config.yaml
n_layer: 20
d_model: 192
n_head: 3
n_kv_head: 3
head_dim: 64
d_mlp: 768
vocab_size: 8192
activation: "gelu"
norm: "layernorm"
norm_place: "pre"
norm_eps: 1e-06
positions: "learned"
qk_norm: false
attn_scale: 0.125
bias: "none"
tie_embeddings: true
parallel_block: true
init: "normal"
init_std_qkv: 0.0269
init_std_o: 0.00425
init_std_up: 0.0269
init_std_down: 0.00425
optimizer: "soap_variant"
lr: 0.00594
beta1: 0.95
beta2: 0.95
weight_decay: 0.095
lr_head: 0.00809
grad_clip: 0.5
warmup_steps: 200
schedule: "wsd"
decay_fraction: 0.895
decay_shape: "pow"
final_lr_fraction: 0.05
batch_tokens: 65536
seq_len: 512
doc_mask: false
train_tokens: 200400000
steps: 3058
dataset: "wikipedia_en"
Each number is 128 + 32 x the weight over its row's rms, rounded and kept within 0 to 255. Layers, rows and columns count from 0. Numbers have three digits each. The size before them is the row's rms in percent of the matrix's.

# layer 8 MLP down, 192x768, rms 0.128, rows 105-191, columns 512-575
104:149151139094138097161148158136119144123124114138128146075118150103107136116132060124126151066130150115122118102015116111164052121120104105110115120142132145103116083135144172173126151215107123
100:082083115123111096116129139125069165152078125150102155153117150120189088137095116130171132140137177141138081141141156129158125098087120190075136119165145143111132128175121122144128029095148147
097:144138092129123188124156137100087118175129164117137133110076139128111082157165053218118119113102096080121131152182108050143098077158076045117142155137088169058125101182143100132105126175150152
098:141112150128093128100130122146195178154087139129132065157164109135121152108138126074169133124102144139092086144082145162040097120115127151127125110125094131129187122133187142149104144084189075
111:104170128148183116099137090142140105086163112128176144123132133112106079176183148088138118081122117141124119117131113120110171061174177126137119130069106123158170154094172130147132113212140106
097:100151133081106170169113133018118145152119096173147199150140174134153099115066158114162135114118101131139140122110080126142114174093191106186135124155176106177082086123165165130196167159138092
092:138106158128151133147162109073114094121112089135115125118118109140112045122070162103119146144156152149143134140109110132181125139140169078136080166152089138160116154215175164087120202137103094
100:144121121083152109117160127099144132123147095130119113139117141149123122101164174169139137107133069115141152188131084124112107088132137128069126172112067162224114110148157066110121144134150124
096:109116124133062203166137158179071178132109088157135127126086099121092127131115147166141137124113135163154181145120119167095153108121106131211135118109108084095124091111125128096136149120124167
105:106110067138127174110189097055142087137115172109184089139116096173139116098150103076151138118114107158127086132144150144058131081107083126122140135140170127149072101130157098021119084103152158
094:168115139154155163150110126139143132131139125128145125114139141167109132136144117126175148218152124165125094113114171095133106181092134163129117151167095087176125131103162140150131210106120155
099:132189143144129094157070176126151182159145144141128180137173152179129150188099148124136089219111140130117037132114167196127096147146140148095069133126197180133188185142121130155165152124099215
099:108143188128145135095122156162150101159143106100138150135100114131117096096136183089124143094149140091087098137170078143173134120157117132130139119078091152096157076090147092067125132096148149
104:073099165134087124109108133146129138044129103153115090106111123154097087113053107153121135147088118149129133097163119094193141076121097069147172144102109109115158115121114096119127127139065112
104:132163158118108155131080089176073143150105125127158118141092097137109101117087151135143110180115150147135074118110141165118113101146112115135127108156096149103127153102136106008126115137156150
097:156082162123192098157149127110128087140113162134128145099117140128208085114132175131101117147153146129080104115190134106105106133131156106130123090179087179085122167149152139151131110099157136
098:113080125156184119128107100081214144130127150131091137087117118110150118148142089072133139113123175125098079116146101195135152134134135132139119121136108124118103139125156110126162079159109106
099:218127146128136072089123112127139157109052111062141054152134157144138151106090112171088126102118152171128118168077103135125145150131104108156141130081132098152118174184148121129140142122137087
110:114107155053124104098099113149118147152118088060191114158120078164145148130123119085114129135140122045087139122147067134088041151128130124158144123130061166086101126137149146134144076148163118
104:091114156122143129123129194150079077042169089102088064140148128134080044125143130137133152116102170176113121122089047115144093080158148139105148160183149120132091129124132124149191153162135095
098:136123139096119112120082167112158167119130084111126127127179054138130107142161163081148161087066148100138090152087077148111105142130175152122085066133092137147089158138127122113164125097131153
100:193126102217162088107113123081102093168117131151125144122103155110096085116146142147101155119107136136157120103160094172169102097129092130129166107157157135202113075161143098189144076142121153
102:146047159163191150108180173168176080085146164151121124116089099092166077128103124093133126106139082181166131173103107126159134112146141089079098153164183084100167191198164164112131105123136153
098:079110176142159132124137198097083084113154123116161140025135110171174115140155151110089129106143130163147081096164094154046133116133118128079093142143147089150148105116102115118129177136164110
096:131115069054107161159137086155113102159113145146134098121124144136167175134120140211145137052106129174085134137103088133126125134113133118102172124100134146104132089124107204131155178146148063
104:172118189137134110145152055041126108143116137085142164152167137148179138145163079156127125148123148111086089121110185096126070122133167102120168130161083099094148075111137156148130142029128121
097:142158133172100123111158130100147085139115146119165123159094151121140234073198128178114103132103135167140118153078101139111129163123180142138099118119154149143122084136161094136119099108106085
099:166150128138201088095138163095156112105125086173115140126106090171137134158180095184110070087124143043124119152196109055135085121125144148130153097097159123140098081128197132085075081096099147
097:201100066162127092179163098151118155166106144128105128165099093079141160184079153113101093099106164121115138119064092095141138122105184118153160091137129148094100098140146160112113091099136156
094:153110133173130155139090123142116145120097132086165147116100088164157115077066144080109110106132126119098085118185101176090144091094139095149136139106143121121148134100139197129081165109144112
096:123085130143081097122091111115094101111123172174123111100185126123144118129152144066127115091121153079131114161133083110125121134146125098135171140166159102122061129109156113119169117140160136
096:129101113127163072128121126162107143119091113175086111102098089148077123128108122177144071123129131139130098116110101114109096126142158138164156185133087110103159152198168135106128042114124169
095:132119095112133099113160076163103173132054105099090175123164140174093150128133114039119141095089107185080100121087118167136113165172114151055111075150121110194143118091174080138109106130153111
093:153116169163134160164165143155129122168129132122145135113084082126126047103170168123092136126095112169115110129127103090140133143145155092100140128113120181162120148065117101068122173124122148
100:155160131134157105137097137040119137151143105093167164085151129145122116129116140153177117170148103136100114094165130127111097114136089124160154118154205112086092154197071128141089076184147130
097:170149149123071154188108154068139121106131079136085104112166137121133133201111070074095107113085125179107173036159113049140103159146148160111144128119099138053174138117145184146129138106137107
093:062156129140138121162139084135203089159120141156166125138150163148117060159191113028169126170123117131039085142166147092111098121120159149159065055146183117173089139163121171109104093128162157
100:127158111039151146148130088071127084154125159089129100117103099133113134124042125090142128139142178077090102118127160130181120166066074138090093151151141119134117111151132123150127084080151102
098:076126092149171164140131174113175146131165133110103083157071104185139068173103129219141125146079118132089130101080194106130170156075091145107128179140129151164221164098092119100155116110141151
096:137125189179127140144117107153140141118134128134136138148177137168121172105190141105139141117096165174110119109153128199129118163122150197096173114180130141146146094094080067186127169034106129
113:123098084182161102145123104117120087128118141081073117139107122074114099132155106057100135052111114175158121147088105087105119143137136101155154127139119073133148100188109143159089140125106051
101:117117081115206107162108137104163187090123117139097124065096082085169109141135105175179125162164128150130170102122135046118119133140136159096125153103107149095227079143086166115124128183116150
102:109091103175124087096135118135140081136133120144142123138153104161138068084167118115160082090169131132166097135104142096160176156148097123123099186141145119147127161182098091135109115068132111
096:191131177155093147117131128106156118126133104163171165152094136082118105125156107049109144099091128093085153120140093160096085116074120110150173048101114147119106126121133168151151139071114139
102:100124105145147215121112129145106138151119145074109112121153110099104150102082154028126160179168116132090129156118148068144117129145088117119160114108180106101179122134132164160151121190078138
097:099137162090107152105111148125059119102126084197105208116031154152168115107091139166111167147094188180099124105103120111132121109144033147080084132089130138083139136133100189022105168143134110
097:123128149139090174170127126132117135105134162179183137126082127116123082119107104119089137119090109105160139202072133147129110129109104128148101134120148121136130119111138117103098101086106111
100:149093122184107105107112128156096105094125103178083161138092152135133157140144125128150112073131118100152138118109083079172182134114186125187118089108124117157069149140137081108099172184133143
095:098162144127177097116178074119126064133112131123148122130132132136106148104222143125135156145161196134142143141146209101111063104094148049125077118183116105108118184139148095123091091142145095
099:121140157165182159175136113091185139138133106148169155104104138177186124087101163122174156151140153205169074080123131126060167141124097164122163153081081138154120127097124116169132159112130134
104:111121115133168155117076135075109075036149136117116099098109090096144117119153112166061097097137137107094062123178081138096090072082160087131125179137097102115183088133116081097156187159146132
099:143104055105087092136168050146128116176099188130127099162135159104141173081087158181079083099146122154145131111062093115160139163126092194091104141095130136148142194094060130183095119121153111
097:180078086129158088185089131025158104040105155170141175090084134098162102118117135253117160107103090097126167105152147137154099106139106082137133114117116103104095155143122215115080140138085097
100:096131099116112140145106128102145125082135074160159138074167169098135171060140124158127099143154169071172079111189120106119141122120108147141121104089141167063102128136199172127130104147138127
100:152121149102141085115142117169138135131126103114108132131117118126124150165163114090049137113128159120118147158108081122167156145106193179142158094138065113106096135098154187114136104053106120
097:144127179168088104096110204125177177089168133117104139145109147123141151132144165123139083089115113118120120155107136128131154155123090074111171161139150123153099110137131042124158179118189109
126:081107119149079184077122183124086071104143100122149111149127168106097136141111171088139127119122126149126101110120138092124135112115050088192133132135117091137073140139056078047161101086086108
099:132157141138097140131163177087057108087132173115106094102129147099125096137160157097126132088118122113113130127183128141124082186180162170121125038150217113127084147179119131126097112079133146
101:156100159133138133135136136090100070124129137122155132037099052128187129109101095215137128139114093114145126139140142107146128125145149151129134150146119108136192203076092142154152134143112130
103:175144113149136156165170156056156052177162122120184135096104082109153086158163099122127083109159141133087135130128093118163078123102167156125150143161092153116158154136170116159145068125135077
100:135151099111164097132118090108127124092094127174164162084124151136122151143135109116151109177122176097121107131065104191130090125086103155134162117100109144116102134154074090126099061097158159
094:149132203113146100099060078178095145090081121133197147087140133118127183147082074050177132126128125236154100058094131200111155139146133090088119034126070158126066076082172171081096132122122136
101:130162125197122149136129122125123122087114090109113115111115119180140196119110127154067099090092126144120132118097167164119123128123051143069121072140140131157053096134155121132104163136104162
099:145115137125140128155149149161157110148149097133171136135190154134121178130087155219151211133140126186192130094109122135164095100124068123146131098144108144188129115156087158143113126124119151
100:171106127125134132075179096175196129128111178149118118107155140193103182129141116106115123060162125145159099158130136114194126105121156169172115163107129110093187151132133177180079039186115114
098:040158122091162127066102113142101105100099144149178208116070106098163135132128118075173121111128141051062132135160104108129153127130141100129134112115154164119081144106075108083099100174146169
101:116076079128127207077106198145175132122185144119102143119090107170102132132119125091117163104119072080115092076094127161061091079137110125097109167058110097188250098141139123127132105086128126
100:099194114138210127175118145107119078154105137136106165130116115135066131182108095121144158198099140126090113114148198051073115144093154145131145139161142123138130136145109168104116129137095119
098:161120114130128166163070143151107121126130101176100113095133187142154099121127107247155143163137139162178080131099104098070095128131126173162140146118125093181150114117175145141146156147115142
099:186149109149161109126157157137136136092097164152150059109127171154155168065121109149196111120155175197128207175132075130115122189153103135118107145134172136114152115162184126127143085099124127
097:096149127154077039102112172101160073129160099130164127149134116166097082140113132139083125144096097129116095086087128110089131135147171120130103072176080145157128090184139156113160152147133120
103:114150135116104099185139060128103133131042132154112131144092124134103201168123102132124127108120152137124096092149116094161123138094164126131134110098158126085139144084131125080107067157102116
093:158150093145128153089157123133104149141144172082105119126090107097135065127123101082156101148122132161164128079130112083102076132159142106138104173152137120094147119111136062141072114084068073
099:069142143127197084097098153112128135055164142132103116138183135102135121189100147106087127165175133140144149136160127147082153150175165149124182132120145061136204167104161096083095061114124130
156:146154102093068103136126026154088184140069054108127107127167132157156157132071149123102155129135125074092133191100120158104104169125122152183126057045141131116063143138134111128134116133158172
101:130099078113084095098146150078172151099151073078153077134191138086154174128182148146134116076137100117133114117084153145091122169118132090135147115067184169123154157147125068124105151075140103
100:112106112141054152155068074141100144125097143107113162117153075085100144106132193118083118047165100101126172134098071024123090150124070118153099083125109201109128163053108111105120076120140127
095:171183199116149045133107076051144157151100136154133152061107131113116052098110149150139185166156154112154160112138072166205083114139111104183143119088098065110077099082101129127165120133095106
101:074149099100053109125139110085050084134145109168177126128096172124093102114151124115096113119125138105108138110144087114168112121123074075135140150124116137163064075148125176135124166121133098
103:110122148178137135084122127116156127142136123136152103117103090192091095125079112081158141103185105099070091127150140156083167160135168084126130110152134140102084105127112134078143168091160108
088:135123120107111049142131135165139150151118105134128153090155176112109146067164117120137095132117122123132093109119111197135140107168133117116137243122157111142134147150103123127176096135152178
095:097141101133096116111090140118140137174117112116085115078103094124150158131090108148127120106106142136145103057196154116109111094076113164152105121125126114139146073157148121091079073196126145
093:166113094126143098157098128162176133114140163130166131156142073137120123127143122125132180137130177121094115110160107141102157146158081128116167133129100133142146113125149109148118128120113116
102:113079157191143204133119210125093168156220093157147120121107181142097146132140107212072162107169099184142152103131127128148120080104124189160171167185152130195153130132115116096173141137106227
101:198095121084105155092138149144108136132143140114111063125160119154130144137082159096106106124083100113046114150118098125112143172099118094111109117085165094171050143115181123105126078120154134
096:140164035146098182088163117123158178105122155140136145147107126083142109119099145150145114164123107084086125102108121128109067115115146134116106156111152118101154128179127152136126136160114132
096:105138120104086079142162139107072111181149118101167123142179126167117126116076112135123141119122165149175066117132188163170146119126156107124195150153122103163101111134152092137176117154136202